From a checkpoint of a small transformer trained on Wikipedia: 9 layers, MLP 448 SwiGLU.
Each number is 500 + 40 x the weight over the matrix's rms, rounded and kept within 0 to 999. Layers, rows and columns count from 0. Numbers have three digits each.

# layer 2 MLP gate, 448x160, rms 0.0559, rows 375-404, columns 0-159
523491488484491485514503518549484505496508500487516502516504493497511492486491482486522496473504494495501496508507511515500479497504499494498514497506506494490500503493506498497502475506505503518512515521504508501417508481507502495505506509505504492520500502503497482499500516519499500513509488492503507513498498534514504500504498495509487476513501489498496496502512484489507493495491492484500511491503486515498493501502488507499512492487502501510495507505508485484501513515508501
534480509604486516529480452495578448464552463482460533459602512528523448472454402462527494477465490475449467460506482505448526500508493488484513583489491488501454499502509530538527486458529506487511554457451538496419508484495511587459456494514488580507517485519515443484497514489472500510498495507503467484430425449487450451408517518503505446452478477517525501485518581465468574457520494565509481483540511556486460501480535484501492480475433471484561436496501492514497481475552516
521491525490439481541511509559508525486506546498476460508480465535508560496513549542503478472510507488527510488523509509496490516518490470510485467551476462492498507497478492490505484487497521468526512509502468474594515463521459511529483477504540536505488495515484500522485523497480484540503423470510497513466500539486460496530502481530508500506496507495539511479493461517507510519471477489521531490478505497493490508523563530519488494523480529479488485487511469478542496477525514
485502512496502487515504517508493516500508509514483495507489502501504521503502508516517494552522497486504498507501493487484485493492501487510508502554498478494496491511514502501504503495498496488496511506501510499494501500499507500497500505504515507499495499492512479493499501485507491508497532503502494492506505519506508500428509502512502459506495489503494498510490496490512497529498504515512495504506502512489514502488495502498513494488498499487498501489504493499500506499492510
483558511431523440504560485513500434514600470518545517545473520483463477524537529504479522498461480546472411550541488441482537481503448516591545478492458502463435521490526522527546536510510510499470527514463537390504462531459538564444602461550440425526492464493517573496555496559570460477499489531482560533558482492444498474497481495531526502507481407492467518346534505514471433518395522456442390574441479503532501516489580440434497474517450457455449477508482556485449470498537465
507502495493501499477490479526513503500509512519497483493489501497500453508507480483486511476501495499507505507496495497493515501510501495508500498501511469486501504508504502506501502507515496505501505506503497499523495511506502505515514502513513485520499509492508499502503504488505492502496505491503510496500512528512508494531488492503495493498512506498503498496496495503502484494499499508487518499498513497503500508498504491505479503497502502496504504505506509502502509506509498
504656530569530451503520432521514489473486487430545470513550462557581480527530511580437541574443556647523475506468509486471487471500520495473431440523550487464493481486495418508525583506481495510507513457468419508490499488535555517449471415444532526495494703579570485471474566518530599472536489522579580575481571575444482520496545481481455452528549490513519492516476472556478457452549457493496475531440537519499460509359458494505481480592498520509509517516508488525486429569456445
447457461512524535469449505482463451545558514552475480508521552486475487501465545534513487521523500479491485516494489504607418486629533588498557466510530475566354497462461505456495500507499492540489549517445443513503446446533497437502514480556514437420538439504458505522469551450486455485441484497566501452529503435481562576505483553477528491450516511489448528503546468507522568522458467489503548511501472529446541512567482478536459552456558477551540514484534481534510511432451468
491525510493493495549522507445539577549526561556425481475533435591552504454530519538552511523471531534426505510508502533517557542462452477577445424530538397529509521508491462529499492511469538533548419485517535488451551458512503435496501501516498464467508450455497522569493512482433460515512476453481419495493475532525443465484507471511509396458501508430554505507527488480507495525449476438482547458467517452484510485492523546585516398497496448465521527510521526464514469519491542
498500502495497493486502489496534496498502498490486511497491493507502490489491487507518497426493501508495508499502507507503492489501497497514507483514508500499498502511508506501498509493494499472489508504505500515498497490501506505507499497520521499514498501503496506523512511513499495504501489495505507496490503538486505508517507478505503492491502498491495500494500494515486499496509499499475509503512492523515502500501519498501519491497481502478502511514508514496502499529496495
499501497496493489480499504545505502499498495519495520507491492513500469512490494506491497503485505488495498484497512497493510500488493496507496500494494487493504496498500496490479491501487505486501504488506514503512494507500501500490501505517515512506494506507497510491500501493509506516493491502494497505492498438498486498521510486490500497480498488495500509496508497518495495502494509495496506492487489501502490491497500489499526487518484509502502525500503495484505493489494504
481496456513512527583532470533545486518537447408527471494419516533513448523489487549451448504453516463514531453525532494510514493539464477513479523522430481528491520526465523502549550481500527477508533445515454514486477532523516457524548509515533435560542497538441574507550562567523474513476485536546554496490508463437454475464495487516557533551451449450501596468511500546481534514542505430481482507517516576525464484489489473489480509471503499462540499510479487485460561493475465
488506439502532500480518495482512478492485544457496518492499507539511526509489544551488484530435547478481514541512530511517452519502468507521493525538494510514513485490516511485490515513486499507492472537488496519498516474479481495538527502494494504484512503483516501521513463471480511495468501502489522497505505521479505471516489504493522500470473510488470524488475507540511469497506506513491511503469503438492470486522497516511459475468514506508546491502475508509506516482487512
616590485536493450489427401444526523493366525538531632531429477434445395633605443481534545454498480589488466507513606335400484355394511502451508742507456521541486551519554622471500623499504457525362376564535464427484458682543657496497547427488477569500573527596646496453522549377473577525488577572379574426513538459469536627506635468505446511501545377439480375502383442540492442309558588611466482511472502436556429562505473392367588635479432444463428680502409478521438414580477437
414522496513524450547527503499454509543497564531457572541515564472558425445538495455543457512484519505459467462584511472532464478477428560517554537518536474571516516514512486501551513487452497558486540517490491475470499545481549429495538463562497476447493487502496413458562537524555466511521511547510571507471524498519494514424525556486497479509463489487421495492465499490487539579460494477507515554495459577529497492489492490499524439449421440492437488488535455534505478506467521
489489467528514503492516509490509481522471490488514511521500496485485477514523494505504527554495472507511473505465493479495469477509497519521503520532499518492492493500519499506500513514527490523480477518480505513550483510494511492475488512488497497471493489511517478495493522487512530499505507521471495519521498476492525508445511480495509444483504487493485479497481500526479501493515500474554490511514484465518490531480475487482480533495489495494485524507477546504498495479499479
493541545452467421516452644499538555523442578488463564455503474452534500473589482364558551519492519498411314468484522460498523372487479556531499436503508547472554470474528442472378469665476527380478426470455511510611540526491456498544501442501486541550509502515558515524484533507434582535555510375535590646507619507595531536475533495397431585438517485522516408502545484468514490463443467531483564466444460457500518534492462599470557464579510547483499531501527513424522436427538547
497504504496507500487496498495500498495493483505500504504504502498502505504492502512476504546486503504502496499496493503499441506498502497488505497570496488496503495499497503503503492502496501495496489502506498511538495505497505504506491495498496506487496502491502498492505495506507499506496500497504499505498508364482505503453501501492499485493503507499505499496492500499507495489504492507481499503501499501508505487497508502496486503506498495499498512501501507498500493493494498
424633501495380433449524561483452473529500578432429575487470476502511509457464502548548546511456596508493433480532475532461509359482368481628577486495542546605492533535434550563506443504506520501557491521541586506486551596543516499452586449448446519360494520510473493498585559466433449585521514575513546566485404439394492441475456563477509492464501450414503564489471494615472545557526566392530537499466514416525483603563413482493567461480480483534523516491399432527411421459419590
515503509481499486533505507494513507520499486486500515513480514521492499489491530493559490528509519504480501511513512517513440493496489501540502483544503535507510492497517480505502505515519490494515497498504496511499526467497522482527512497526511510514496500499486480511497479529501495468502499480505513536502483488496484508528491487499511439530492509496502520493510470492504503507491508468488508498510495492477499499514510519525505492485497486490477510501501473496515482530519507
476478403466547505519504548486380548465497551506505508566626610483451413416405505453510620540501567395528494475559399502528433574626589344553612511539500493590488558467422488502634519399463464446607651337473546549406515465517540424471521539649444551548479462520447501549475478565471428403445509542644582508424476478463451483559476605584424565392587467575405542480582499564508573495504519454436550593465451635478515600512498449498445492450569393455477532420545514586510376523398574
497504538518496513524505490473497504502509516493492498503505504493489508509514496516466504536500495513504506493504517501505470483517503514510504488492510508510501506490480500487489516498491501478506504487489500498475506511499498516524495500489517481480497492505505509508502508461509496510494469495499508499496483449506493498412497493502504431501507507502526493497502490489512512499515498509499488494483471466495510499511490492493505510491496495509492490482502499509504494468499501
550446505492481462502532423539495454475547479477438484496432509482471550493532544493444484481553483547545523590529481468505516573518512539497417466560541470465456546545451462535451459437418567442537470493496482495478490523588486555546514490493524557470578491535486557558460484431499424490452463473477465444522549479556503472444423456516456488488435542503480525513568502459566502514528491465531461542488471423422530668486551514467499446558568497488481446444507519545558544404480522
564518590445433461506477588491510518494506510465469543544505532421501458441519428472518540484502510512474440494537508525530498460500549458558565442493444544544548481486514458545511509525497479484501512477531487529552519501505501509533482463524504534513496499551522479475479521542528492480538551492570540548498515510529507565485530515480465544534558526583468475477525499469527492545446459494528527470480480494508536523518497503495523485457516493523415532504519470504520475455510546
572496502504471377514455588508501507428548582448510492535511431560570497611556458545433560577491492503397375444480508454509501517489535470449428508520483485417516478471590452473408533601508512427486437462472484519525556503502549595516548440451523480539514490442591493465526531485596529529531462441537464588429512505557554517544537518388501545455528524535469456400496483384561435585435433499468537510502468461477478487534492571334498473553498505478530446418515536500499428493553556
513497509471505503490500502502499507500491485498506512503506529485501533483501508499534507525485521509500491498505531510499528498489494518498508510506498498505499500504522498487502484504514493479504502516511496511490509507504502492499512505483502492512501510505512493478501482528514498487499517505509509510491504529503508510503492505502496481499504500494480511494492484490496495510511509488527509506499498511506500505507497496491521494480497498502492498492507486502511514523507514
458511514564408458605473472519493485443503617353434562502548401530566389506510509358496594475471486528438387449495522541397458375618457507571451478471434436442547582487480483516456447453535509467472551441441597560552523485466503427426520454486481536497489463517466515558555593486356535541444478558522497522397516526599369398494472551491510481418486518548511465469499602469488540421477469451496608427489422507552418627489387551510548400467337453530516466507471493427395466409520550
510496473557505519487496458514503473468505531485501519516503460510490463526503466511455501563426479514493489504479521504469471504524490485476462494507500452471496477510456531487473521507511506494508489486509503525552471468482503555537511481489493493529507504500507517477522537523494517496497479501520483494481495424508503482450474474507487419493510513490495527477477520511508499458513492502525506505466493513533482496491527498462457497485503534490533478523480525484518509511476498
519482571462485516511498583480369578506573524487552532463557512465407591515467522457500509443554495403454464468484472525457549453475566437572572480523457395510455470455478538504530456605500519645530483581534463566502589491509473483549433572543590495566500507564389479493482546516457513506499590484490494460496457481531487449484566565571424539538548479491466507498463482514478599486554510447485541543489484492622502507539499565520433521502474439521489581496536551460503576449462456
597538530396513505476562529481449612530501540534525488414506446509535497409453527449571510500511479481473502584522416561586440596439578538481523406435558511549469538514486427564450521512495528467575543562535441548451629534517442430577451554563446537476436516473502427533461487466484511570532438338392405476462409464572507536435441504635528472501565550523512513501544492444504531585440466670530543502446519548440513573578535594602475493548634493484428554475622495569526469496581406
# layer 2 MLP up, 448x160, rms 0.0519, rows 375-403, columns 0-159
479498507504510506543487499473504493508492499495506500489496511501496466496510493505459496527510496503509508502490493495503478495508492499498507504528505508493499484489477501507501499498496494524510490479520495495494490514486488510501488504496490488528487517499481470503502498484502532491497481503493498493502487545494505517525502506495486486508507500502493511496507500499511499472504496506502499499503495484496503511495504488502507506509490506516501497497494492502499509509492492
539488487546400498490433483500512463479530527448560497520526524453372493538525478442525529550499462500541546519462445507492548510535496530520582456454470549459484529477504517467490518513483449447508535475487474522515493449561519527476461463519483530541496516542561539524523493512472508511476443494532495475463495469519566510490501518571479549513512485547496481482496496483496519495487454605513499508484488517529559617504518452469593564460480498468450489478537543523512529530478494
504524521491453480412493475486512481459535514503498481490491479543486447509492464513486506596505493493483489510495487493481495522485496506470482475521511467464499490505512499445485498473461482469500508497515500522534488507470507536496490461496479464538490460446509458469529488450510514505507481463462455481478491509512512498500520484523521483474513515516485462506486490463530509507479484498490512478485474500494538505501498481480488475491486488493519491472538519534490503459505506
518510512487510504501500492506500485504505495492505508509516479496501508491497505494531503525511506509502504496494509508497536494501502504503508491533502513501497501518495501509500486492507504510515509495491504498493504487500497504507510504508507498477501505504497490485507508512505503513511483494499495509497508482508507515498488506502486512500504497503492489500497506498496507477490503489496505482520492529517509492486510497505526510478478505510494522498509496506499511497512499
601502542533499497537395506492511622518460548458496490474445428465617496523450458534459513542454576555436540451519536501473469541489500487442422550513554474445505617508481462475424472525518461568432426501458456584484510496587481506561467530438573508504622607457576487461472545466447619523524524472471435490438511475569546461551492484492477505475506502511557521532420543401596522565545445534522545435541472461446495517472459501470572528531521612554481496493506490509454476605460552
498504521531483495571497499494499495491502503514494487493520490495500483489505504508486501464513496492504498499512500495498492497509495499503498495471498509501500502495487494511499499489490498492509502496494492499481515515494494504489500506496506500495496506495497497516502489492498497515506492497502502503500515604497499517496508501500484504488496512494507508511518486501504506509487493503501499494514520513506504508498519511507512494488493500490493482497503485487496517504509497
559462556436491475502437462485484482581543549542377478483428519462475558550491528477559422464511508478452491458569432466563488476527471512521524531487459520495474574514519541534427459496615580552452506598475563377453599595499461604491581592522527474532567470447444452549522456527507483547539527482401533490562447508490510502475498541522557504498456533467515480421544552417568474540481511510425450513579473406558461465526559502492429534455476554494442449494490518492464499448596499
505461456431570590468459508483521446518514561552492467492441529526475461489448534551451498482582491490555601505491463459544506483492496501466553512488548498571457537486480483510539538446541529480497595508513459474489499527503476501577477458568464461485482487481443469494471473483539489466472552513499445431586475506462483520554460507539499542531524482457444537546470437572466594533537612509492491572556529489507565521526536438593493543492495488503570523486506530588519487533411472
513516540414513539492529545472554501571560531468460563472500513502509574469465523551491446456541478519490472430563587513488467462498438464535483518509514502555519501511485520504544525464558555577548495504526516456470561530488540488445540499469497598432528469522427504520513539471470487580470506572508452497438432530451440533466531527502518516484438524439513520470526540481499529489496478477453560518526532496463438510563513524528526458521469451471500403558477492516507433601467554
500495493465503492468498508518493498498492476494506521513494502486513511512499503484499500437482511497487496489493502506495588489502500495487510510510491492502497496512524498500510507510499500491500494512502492505516497502501508487493506507517489480512509489481505503480493497518497495493505523499507504509507508473488506495608508490495498508512490494500515497508503506503497504483503501518496498497485503485508494499494490495495496496504500497503498498511492510489491495512500499
510511511473497495470501484521531497518494498519498493497494502501495503505496507508506508503520505506505492506489510502508497501501511508488503499517503505492507487484499502504501490496500502483499510489506498485493498499497512490513503489493502501509508498505512513513505480478500513504499498504491506502501492537499500501470505502510499506513508500499506499493499502500501489506504513507500498494498486513507507517493489514502503495503506493501489519507485495510505495511492501
566491438492516493496441413568495434450484464536516464492548466439455466540544502497432530490563465468535526485454559495472410513498535476408465469530506474500470464440376512454526540519483539501456491535520458520583517519536512541507490486514497412500522484470536552542492518463510556448485489448512507489537432562505552436538518444512506435501478534502455488535517462529502468471523432553522448499563489527468537530456469487468480486480488557507562565477491540571486553419498450
469506525523467527544495503500527475485480474554471464508516475466510485495499447481443514428458478508498481482448494483508539476515510507451499508520520456499485510512474505504487507471500491504487473475466520508532488463493492509503487534469467492497485480506493484508499523485467506515502506518480455464504475478525501494486508516523503483493502493498552476527503494486477511492483496469501498504494498530521493497462481522483531495511523504518521508489493540496456496517502509
592578420519465502494387413484547432442418569508535565487468497451390394651588462447510724478458515577534464548482517436397468396504432448474618559531403559486512536517515573513547582499476501458360449543503489462532459587520660536429510414423436496532558579588618461425488515427467625515495561493486516420450534505506546563535606437542490494490524429519412410391457441449472424279538526591509421508457409485553443568366537388337581593501324506478533576532438507442409490568445507
535520556465470541528511496512495477465491483418424544502622529448492534499544496446492489516357454466467519471518543543416495476578488507526506502552434429442506520414457528529481444515489505510535490495504485525571488547541527466499509516485500545507534535546459559479492591556445484535480479541538548563453495471519471462517466465455504496491515511524569531442538477535568498478494485455513537487470479526510414468498450518457547459514436497496513484554456471390474468466516563
497489482516531513513478523537482490484504490523525496496483497471496531521475486497459504540542480489528515517485487499472485494488552464426479528474492502472487500459492522508500468507520505477505516517495494517473504525506487509500504519501497544517483519477518490474490481496511526491489515497494470496536494466475536481453499483505482597492505501495513518493469491504504502495529527527533491491504499497524507505498513488480464548514529509489496497494520490470491509500509486
483428512534437438447439523514471556347509468446505482515447587517503399458490438540521411541489461522528529500428523498521508570605561438451514695620535469555504466450550442526462516440417524437468460467344495513486468496544513600427490489515429511509536542609473664514534495533493486489442588582533456495418517485492376483465466507521432469458512514596528445541455465395561421509473607539463475511538536551496490570485504480422453521490477474562440439410457576656441542516410578
509503493496505496511494495495508502504502500491503507511477509512510485503501499502524501525490506507498497494498504499494523501505489503486510496548501481511498504496510505506512508500490504493499502506497500491504498499502497505467505492505502491502511495500494481503493508492507496507499509499501504495498504512507496513505488508508498468510494497495486500508490494504504503506502498498498500503501501517486510499500495494499520500505494495496490505504495506505501501497502500
499524488514491580482478394509427531477508469380474481477557440600483489593506540539461538494467506547528592464447484496450514502495453447493498614503444533495458497497438659495491531487513554444482552515498503553536490540580533606442556485515501555560623547518572504472557509473463553554500408549591477527386470462414462367551527477576528558537435413443495612406434554572458524530537587475558459522471506515539514525476524411461474564552506591520514431487388536513436509458438461
509491503499473499586509520551511485495515496448494485508505498504506509503507493508477493465509489507520497487515487501527453515504487507488496489520495514536494524508493506465513513502499504475483508479505492470494508503541485511487505491498492484510500501507488505504507514524512484518510481506484483481524528543520495512563518511525480526505503511499507493507509486516492486498518499494501492490473517510493523491495519501507519513477520495487491496493502502507517529534482486
534498575492470535453461502515583440462446476468560418506511419540525501497532504498533449497601412538597550578397536562499519506396507601478444441495530478459601453582595440514447459532533483480470459554565462451527453533541455519593425500430533410471408546439512453464503490459544574563577555419368449438593494526559559514522452391435588513598493582399562439512447446487524471515533507535553505420484617446488547458482508547561506553494482584492513467580494474484500606499592475
494497500493520500529508476476513490496500494507496509522497498524532493493493491506446510510479499505503494492489508501499522487492500502489498511483493515501492493518491503504497492498498497475484488493502512495448486490496493496479506495513478471486494492489499512475496503497511498470510529512471504507493491593505495500511489485501486500492497490506508509506503515518493513471494507509509488496490493466510501478516485490491476489518507507532503526497494513522488509496505501
500532459460540491546546507553516490527484533466509615443501470512486505516495462407525480529466536487395460428506542488472457442482472491545489557458460506495513492498534563523506532567545524499478522494427536526481477470485518440483500529479522529607544537564528490444523552515471586541469530584525579542493499493539540469450550544448541465533521459521519483512461536522505489542503481508440540488524506535512442456490446518494497488476432524497447521571428487381422482549456524
558492482509521462466477523465433553491519468516578436509435524456446445582497516532468502533608504464554493522473453491474507543491543515472541520506479507467498456526493494531557513498595465494474506496607483443505496450574488520569500492605583473585510480474531494499521470507582543500512489461522550480535587443505601526444481547492518513531548496548489456514492490539481447528481471577478460508544514569491607469465458460449469602551561520463444497480531472485513472514529473
539428560539463455529471497458541507389496552492405394563453468512431521467541412457476508511498412447484454504419488514419507517514534474493458441557482526496633482458551474568442538481477593406539469434507481451450550527556590526556489501423516563513554522601539438456504516401452500545546468437517486518402510481519413450460483451446464462505515575576541543490480389510581494525583578543504535560492517517601497519444488596461469413549540556432547439537404484461555483507571596
491500489493491499529487509505492509508496488510514461505481493538496510504503502513524512554550508509503503515491500496509484490508508491491489484493502491522491491492504487511505499507507500489498506498498510485538504491503494487486497490499503476515499496497513501542492478507508498511510522486484495497508497521520490510494489491526505551498509504487544512497492470495473499507515507514503514505489481469496505501500506512507520495513487499502500492504503503521528510531493515
445474591533497531573416492443594494439493610412460407479457476408364494493529568466523569457446446562588509509459452528544509427545502387512409417485498516512452627465491482548469451436559575324420572525520451488485658527577366606496462459512479400504473497481526484444427471476412525505523500381392444450463540495474455528507421452530549526491522559506484506405536497564501563437546632490534549502401565466517548501415485583462490530496545520543547601461514546570480523529469534
523507508491492503527482473456510534516497557502483458488531499494495464479518495546514498465510490493531515518482445498501530524479519497512465478436512497493476508494483502483513501474509514527515519494504495478509508521508507556488478490495483523504482485505522551457495543469498472492493459480491466450513486527501455510568492486548545530507507491517471516498486467500473495534504495490488486498485499498436550507499516466473521502456538510472516462509526464489534510491505495
540473565462478484490444541499427517472568482491524464504537536460397536514529491416485561519624454461538428536419440507445514479470616439507563443429462408439457487400536511465531505569462506519463532513487477561510565500508446538540421559525519524514481496512479535523492549526438529458531529409503479476477516502501570508496552533489429535512543555502502477493566425485530514519519448482513562526507504507562569473501528522478476519548473464495465523506517507441543498453508496
# layer 2 MLP down (transposed), 448x160, rms 0.0491, rows 375-403, columns 0-159
491497515506491497517489494490498481510504492489496504510499485491485491487510501513493503504505501510502489490509501497510526505495510494505507496500505491500497497487491496480500512510508496503520496497500491503507518511486492502495501504504512498494488498499484497497497503502495504517495507501487495491489492505518509523516492523500523492502500517488525481498483495494489497503499489500489504500503491490495509501491508511492481491503506506506473482500502500511496490491490508
509547466471466480496447520517519535508458466503509462454483462520415471574518501448508483534469428510525529523446530458535486460485461553492494477566493465508599593513522472451426533500443446528476500514451474496487456486552492461491535539460488491494495481507558511483499493511452484521538505542502521481459504514507539526528517533542480521548544554492548473482453511506548516481515486508496547466537536449486494556497528470482485543464487514477444468434451575550442520514467503
489480469506519530499508500580504522494500528488489471480466494526506493485501524491538501506522483506475453466550523558478485513515502496528539469530492480502537487492498516505504509474501521491471493513492483535494513503497492509481489522514528491493499531479494501535514513511522490475474505481505500529480509529501441495469485468491523517531486442449551492504516518452494510512508532514494504497500468498493530510482527525478488487488518532509531521516511477453531483509512496
491513487495499491500490503505487494501496506512493492507493510492499498499497487491499512497497493492508502499497501506494486507505500500498490498498502489500508495493495498500493509492497487503515506497499495512497499504503476498496496500489508501492502492501507495496499498500512493512501490490506492511497507484512496503494497508505497500489505486513492509491499509498499487499506511493483496505495490511504498490502502495496490483498501519503483506518504495504503501504493509
500566538450499444532492493525515519540579446515586492447455499462557508580529470462448550525430546548408447405551477383464481498570512540512484540546455494429438637574487486572521506547559527521366446529380492487550413576501560555530573500453469504483615545502534561463524515436479526457499467517507517510496498498450552416457510432553529477536519360528466552331439517462511458555380449484487366560483427484484536488446585378392532473522455503481462434563509512475435406547541536
494500502485504510499506505484513487518507491495502503469505501499505483512500500494507499496493509499512504502501502506503492508499499495495510493502496485502511508495503513487506491505497499482501500495492488495502489494501520500500491498502504481499498519511502490497498509493491490503516522503495494513501504495498507500509496492493492497502506482494517497496503502509503509496508508507494502487502501495499504503496501507497498497475500500506509495484508500504497491494502492
512607589520532427520494422486488453536488519510413484369523490500599441532505552494437487511486611575445457441541475445511473435475495534505455448497548476413417541498522439538483512507571574562482536533434453440478628517534509549517515553450566538487549712548535408472449466515499572460574498521469598603565517509461449514520562539520525511491530550468484475422504550482472442514595467565426461536516465369569393475411483465530450505505476562483505512553544502508444414542527424
511531495392479518543555566533550505561480499484538499395497456533532471509492517469493487493502453490498577482469482543445533492420466455571488564523508481440712513550519517563529559475525530476558454459585545507587597579493490502519511511478573543524504578521462489502518446502532526519542566508508505508451511513514442406483477516510517497501491422474583427513493599546496462529566547533494439505574570487542442441460533445539477506525460569491547491529481521447481507504546534
489476471595550538446423462549434497551532485491525506538523512465522499483559469480497523476522556506491587528495446498499529494544502541460546556479414474469522535466479614543533453465524472547469533525475496518476526523473563450446550521530407527464486531436479505444476456510514489475485485548522587491532525429429462434449563447475429579487483469547473514487548477489512498540497496482562487526500505535489442553492436460465503474591505456476492459521508485478426593516470409
497494493482481500496506493494497489507492505509515496491513501492506503514496496494495491515503493494493510511492511491502496496486503496493496501510511513483497503499493497490504515506498508499501506491495503508507483502496494495501504510486505501495492505480498508491511490517503494513487490513506494500491503500498512505517508493492480494511499501500502503516495509499502497503494513485510513506521503476507518496492513509501512492495498502490491499503499502496492495496492511
490503473489507508498501485488505491503474504484491511467504504508494488512508521498500492496497494477512500504501503516491485514512493498509512496508484486478523499503492509500511509506491515497502500487494487508487488500513504502500498501490509493504507494502500482501508504481504499499480509503485487509503501489495497475503497485491493504508502474515498496501518511509501500503491502500496474500504507493516503488497486518505503494491486505506495512492506496499505477498503511
462525441545545542454572547485518563511526543468478471565475522565477494516426440502486553561480478501492446439515488506519507487493428517549461544484430491515544499538501472533524480420518447551501461514555515456489491532531479460565550509523533487530484488433484563501499469559523462521493556521534466465438509526457565477511483570484511499534451512454486539473570572511538548486492567432514452503515517468512462447525460461495507526513528555455479484444495503539456502490480464
466479488508452470520509540525507508474505538517491527498528493445495496466518483503443494557453539463492494480513497476583471514494488483505515551489500508537455486522450499466508491496464513544479467466472475528480491518461530483488433534509539509501490518472498466496539475477472553517496480548520525544500482492512531499500442500499502512455469526429466471508521495531524488505499526480496420560478492497548523493446499523434468512437522550445528502515497504482517482493466501
385594433471523490533626456520540534497489488491379621461560461410589475494404457488543534435471557533523524466499525487532446471473420656577584543490571511563558548528513494519512462565507458459477552445476437486485568454529492319525601480477535512431627602542500434533514589499526528611453579571484451596594402507549543406574582470563521434558476437531452407467494569499383457507486462537481487501444484391515383520409336506478519525475536478468381519401456539441461375486481479
513503516493511552470528490463442511468509524524422462485578519418548483499649458453492456453559467462511501466526524523523532501586508495460468436432521537478447526435540506561592485476576469506491452564467521556518411476529488535470536564492513520499488492486471490533456477477530543493523457505475474506488431467486561522485528483552525493481511539433532499506506484500549480468518564562491527546473506530456489476473488512514446445529439526555582487576599492534548486486472511
485493483502510493484522487522450494494487506512530525531492499496493504474515500496480492467494455515500519531484507486497487472518551500493485507540514502509484509502513507489504493465497501492491489493481511482492501506508510477497490506500514487505493467498491478497497472516510492524471526517505487483513516504493508519455503498498480501467512488461506495527503471487462501476511507480494510516475489514516500514518447509490487484542529492500482490493512502487492503515477537
568375456558527473483594469523477536542528499486438535492425619482331467536465514536549517548519488507508559514500481567406576562544513415572518578650452473552334397476591411578579506421508461495500555442425430513455415496500486502530570401543491595529469593481534540560491510520555426454466476481576475481425461494506429428587418514581544538438453638668561561502574456483483449491456541460566451683440508531470513562534581386568550544491414515441468443484427526519555513488471461
514496503511491493498502499504502507503502500487502502503481495498507500495500492510495500492501504484512494499505510508501504509501499504506499490500506499503506490496506494499496496495491500502499495495501500502497500506503495500497510509491494502516495500499498498498503509482506496500487499501490508505496504496488511494487508507506496490515507509512493505495498499490501495502507496507501489506498502505500505505506504499506498494512503513510505497504500491508505502491496502
463491494502526461510498518528556507476527425443396533444423463487548517450467564531524500446445496522503425400473516481423531460430513496470502595527521473508820468408506520501521458535497580484447503401488514483437500479530497474489517516551495591581560575395479509586486566448456544459592484548454445567421549472543480561580564535545509581475542459487555565473477538488462430470464618532559502401485482566452520534455543483508562557502492518509487449516505486558531459519452520
515473491504520473533503478502471521513516488495490499483499492489478496483493512490496496528496510489511505517501468510512494467506498493493499502504488503491481502506499468496508495521507484536504509508513511498499481477464506490495496522482504505494500482494513481503493498505477506515517485507510479523524518508493500518507494490498500484490498518512496508514494502499506515513492495491505502497496504500507518506513487500492491497523503493508489505515495478511542512522509522
461498452536503513521525575500457527566579480520466522443393568482478463558508501394532573509476563484425439468589479428495558530564495498502526528547405531526197458470422493502522451509482544560489492411488435514485609475492537488531521518532482512558568491499478490501471470540473487483439501524575508588483509500457492478489540617578437470462498417646452586469513562567439423534442489449443543552531456571493481529480433452433559451501448418504484544465528505490471458455522426
510514502493485493481520507503490487494504498497494491509526492478501492506512528493495500489512480500513511500498510498502492486507505500500512480494501503499505500510501497495490502486500495501494507498492499512510504516503500510516504505512503497502486498490502506506513504504506500497481492503495494505493500513490496487498494505514495494488503484505510509503503488497506517498516494495480499491491507480490487479520508494500494499492478503514487498505504505505473492483496507
545409475534468458451525451515519495416512505441437508517480494448425539540485476511519490575492458527493462605549444481487470592501466496543437466474493467555327570581499488607504424449482580466493497435537515485480470474486495504550516440479468525495603419556525499480476540409495497476478482477517481466529533513513584495468478474550531454543485522514542556486486497473502573455527481487545520557505488502470515606537527501501496451557524466450515448462424494511479529502461493
475474512529509461494435536498572502537512517502466554468513483466524446472503475557509496534450544462459537506443488478525518461481503517478506600425439480588490492530448534466506494489526568466456556473418527475586469536468512438495478481565449513546497519502530516505482555420534452430502401579413487498474559516489435402477570528484524466531537551505490513487420581466573489491478542445519482564437406523473595502461532544464548490548527438524520501568515489527537492488503533
442442465513518561520587398623620496460457518488435423422433552460401482458503463400605402547515353452507507609483543557348416553530499460600473474504401455517546496546499539583502533398524558482501513493581544480479473527531475472514520527548490697542512613640460509507538510446365470535569498494533542415451454591451358386535495501524543503412476525461556558539517483554508546352670589496576446531554477520594458541402454483490469463467432575459463479494403493378511619424562454
501483498505521505487504525499496504491494503513494479526509515510505518494497499502508503509514494495509514505479485475495489472506492509502488507503498515506490521518495492506483498522487497519514498500494516511492502513491504497522511504508490490518511508500508504483495493492512499506496503485526496477505522489491497487502490489503520522492510527523504505503507487480500504490500512491505507517502513498497501506510482494508504516500530486489493493501501508516489506496497497
440439469550493506465552389440599598473500610581466559487567405531609484484519417492483436587490465528432423380627506443458589522424530462545487473591507520550598464489493487500500464487492557526430549490418485559468551475247429510501653441438522495429452606464579529493518575450454432523554572589546445431521520486616495595397632509452532454455520412505557458496508466520523554505473503538470465574578400537476393620536343395484487490491490461458484560465555512499531467572457557
540492519496475518473504496474515517459511475471480476488467462525462511503482479510506551512497496443538517494494501524504527480488477512494469500508502505495465524475549476500512477512523497466483525498497468491502505485529507522473519461512522504516489479528493495525487500482495512514458485500508477487497481466489449503496483506504493480479506499506521512480502528501541531478482521483483495498493478549527494507510507493528482496536535467480509502475539462493510511496517491
527456446475542493525539465466526489468467495557494488620438477521562492520501504535502467517489543506475511513520541485539470484481504518482477541483512506545799506537487500504465495462457494456483479475477517469506417476488572532528529465473489511465510515505574502531538459484550490496460455516506507526508536466527484541504457408491557491476468477494534484491542495477537467490479493532476466496496494524494495536488507491539496517503477524481548488530471497491517465564508521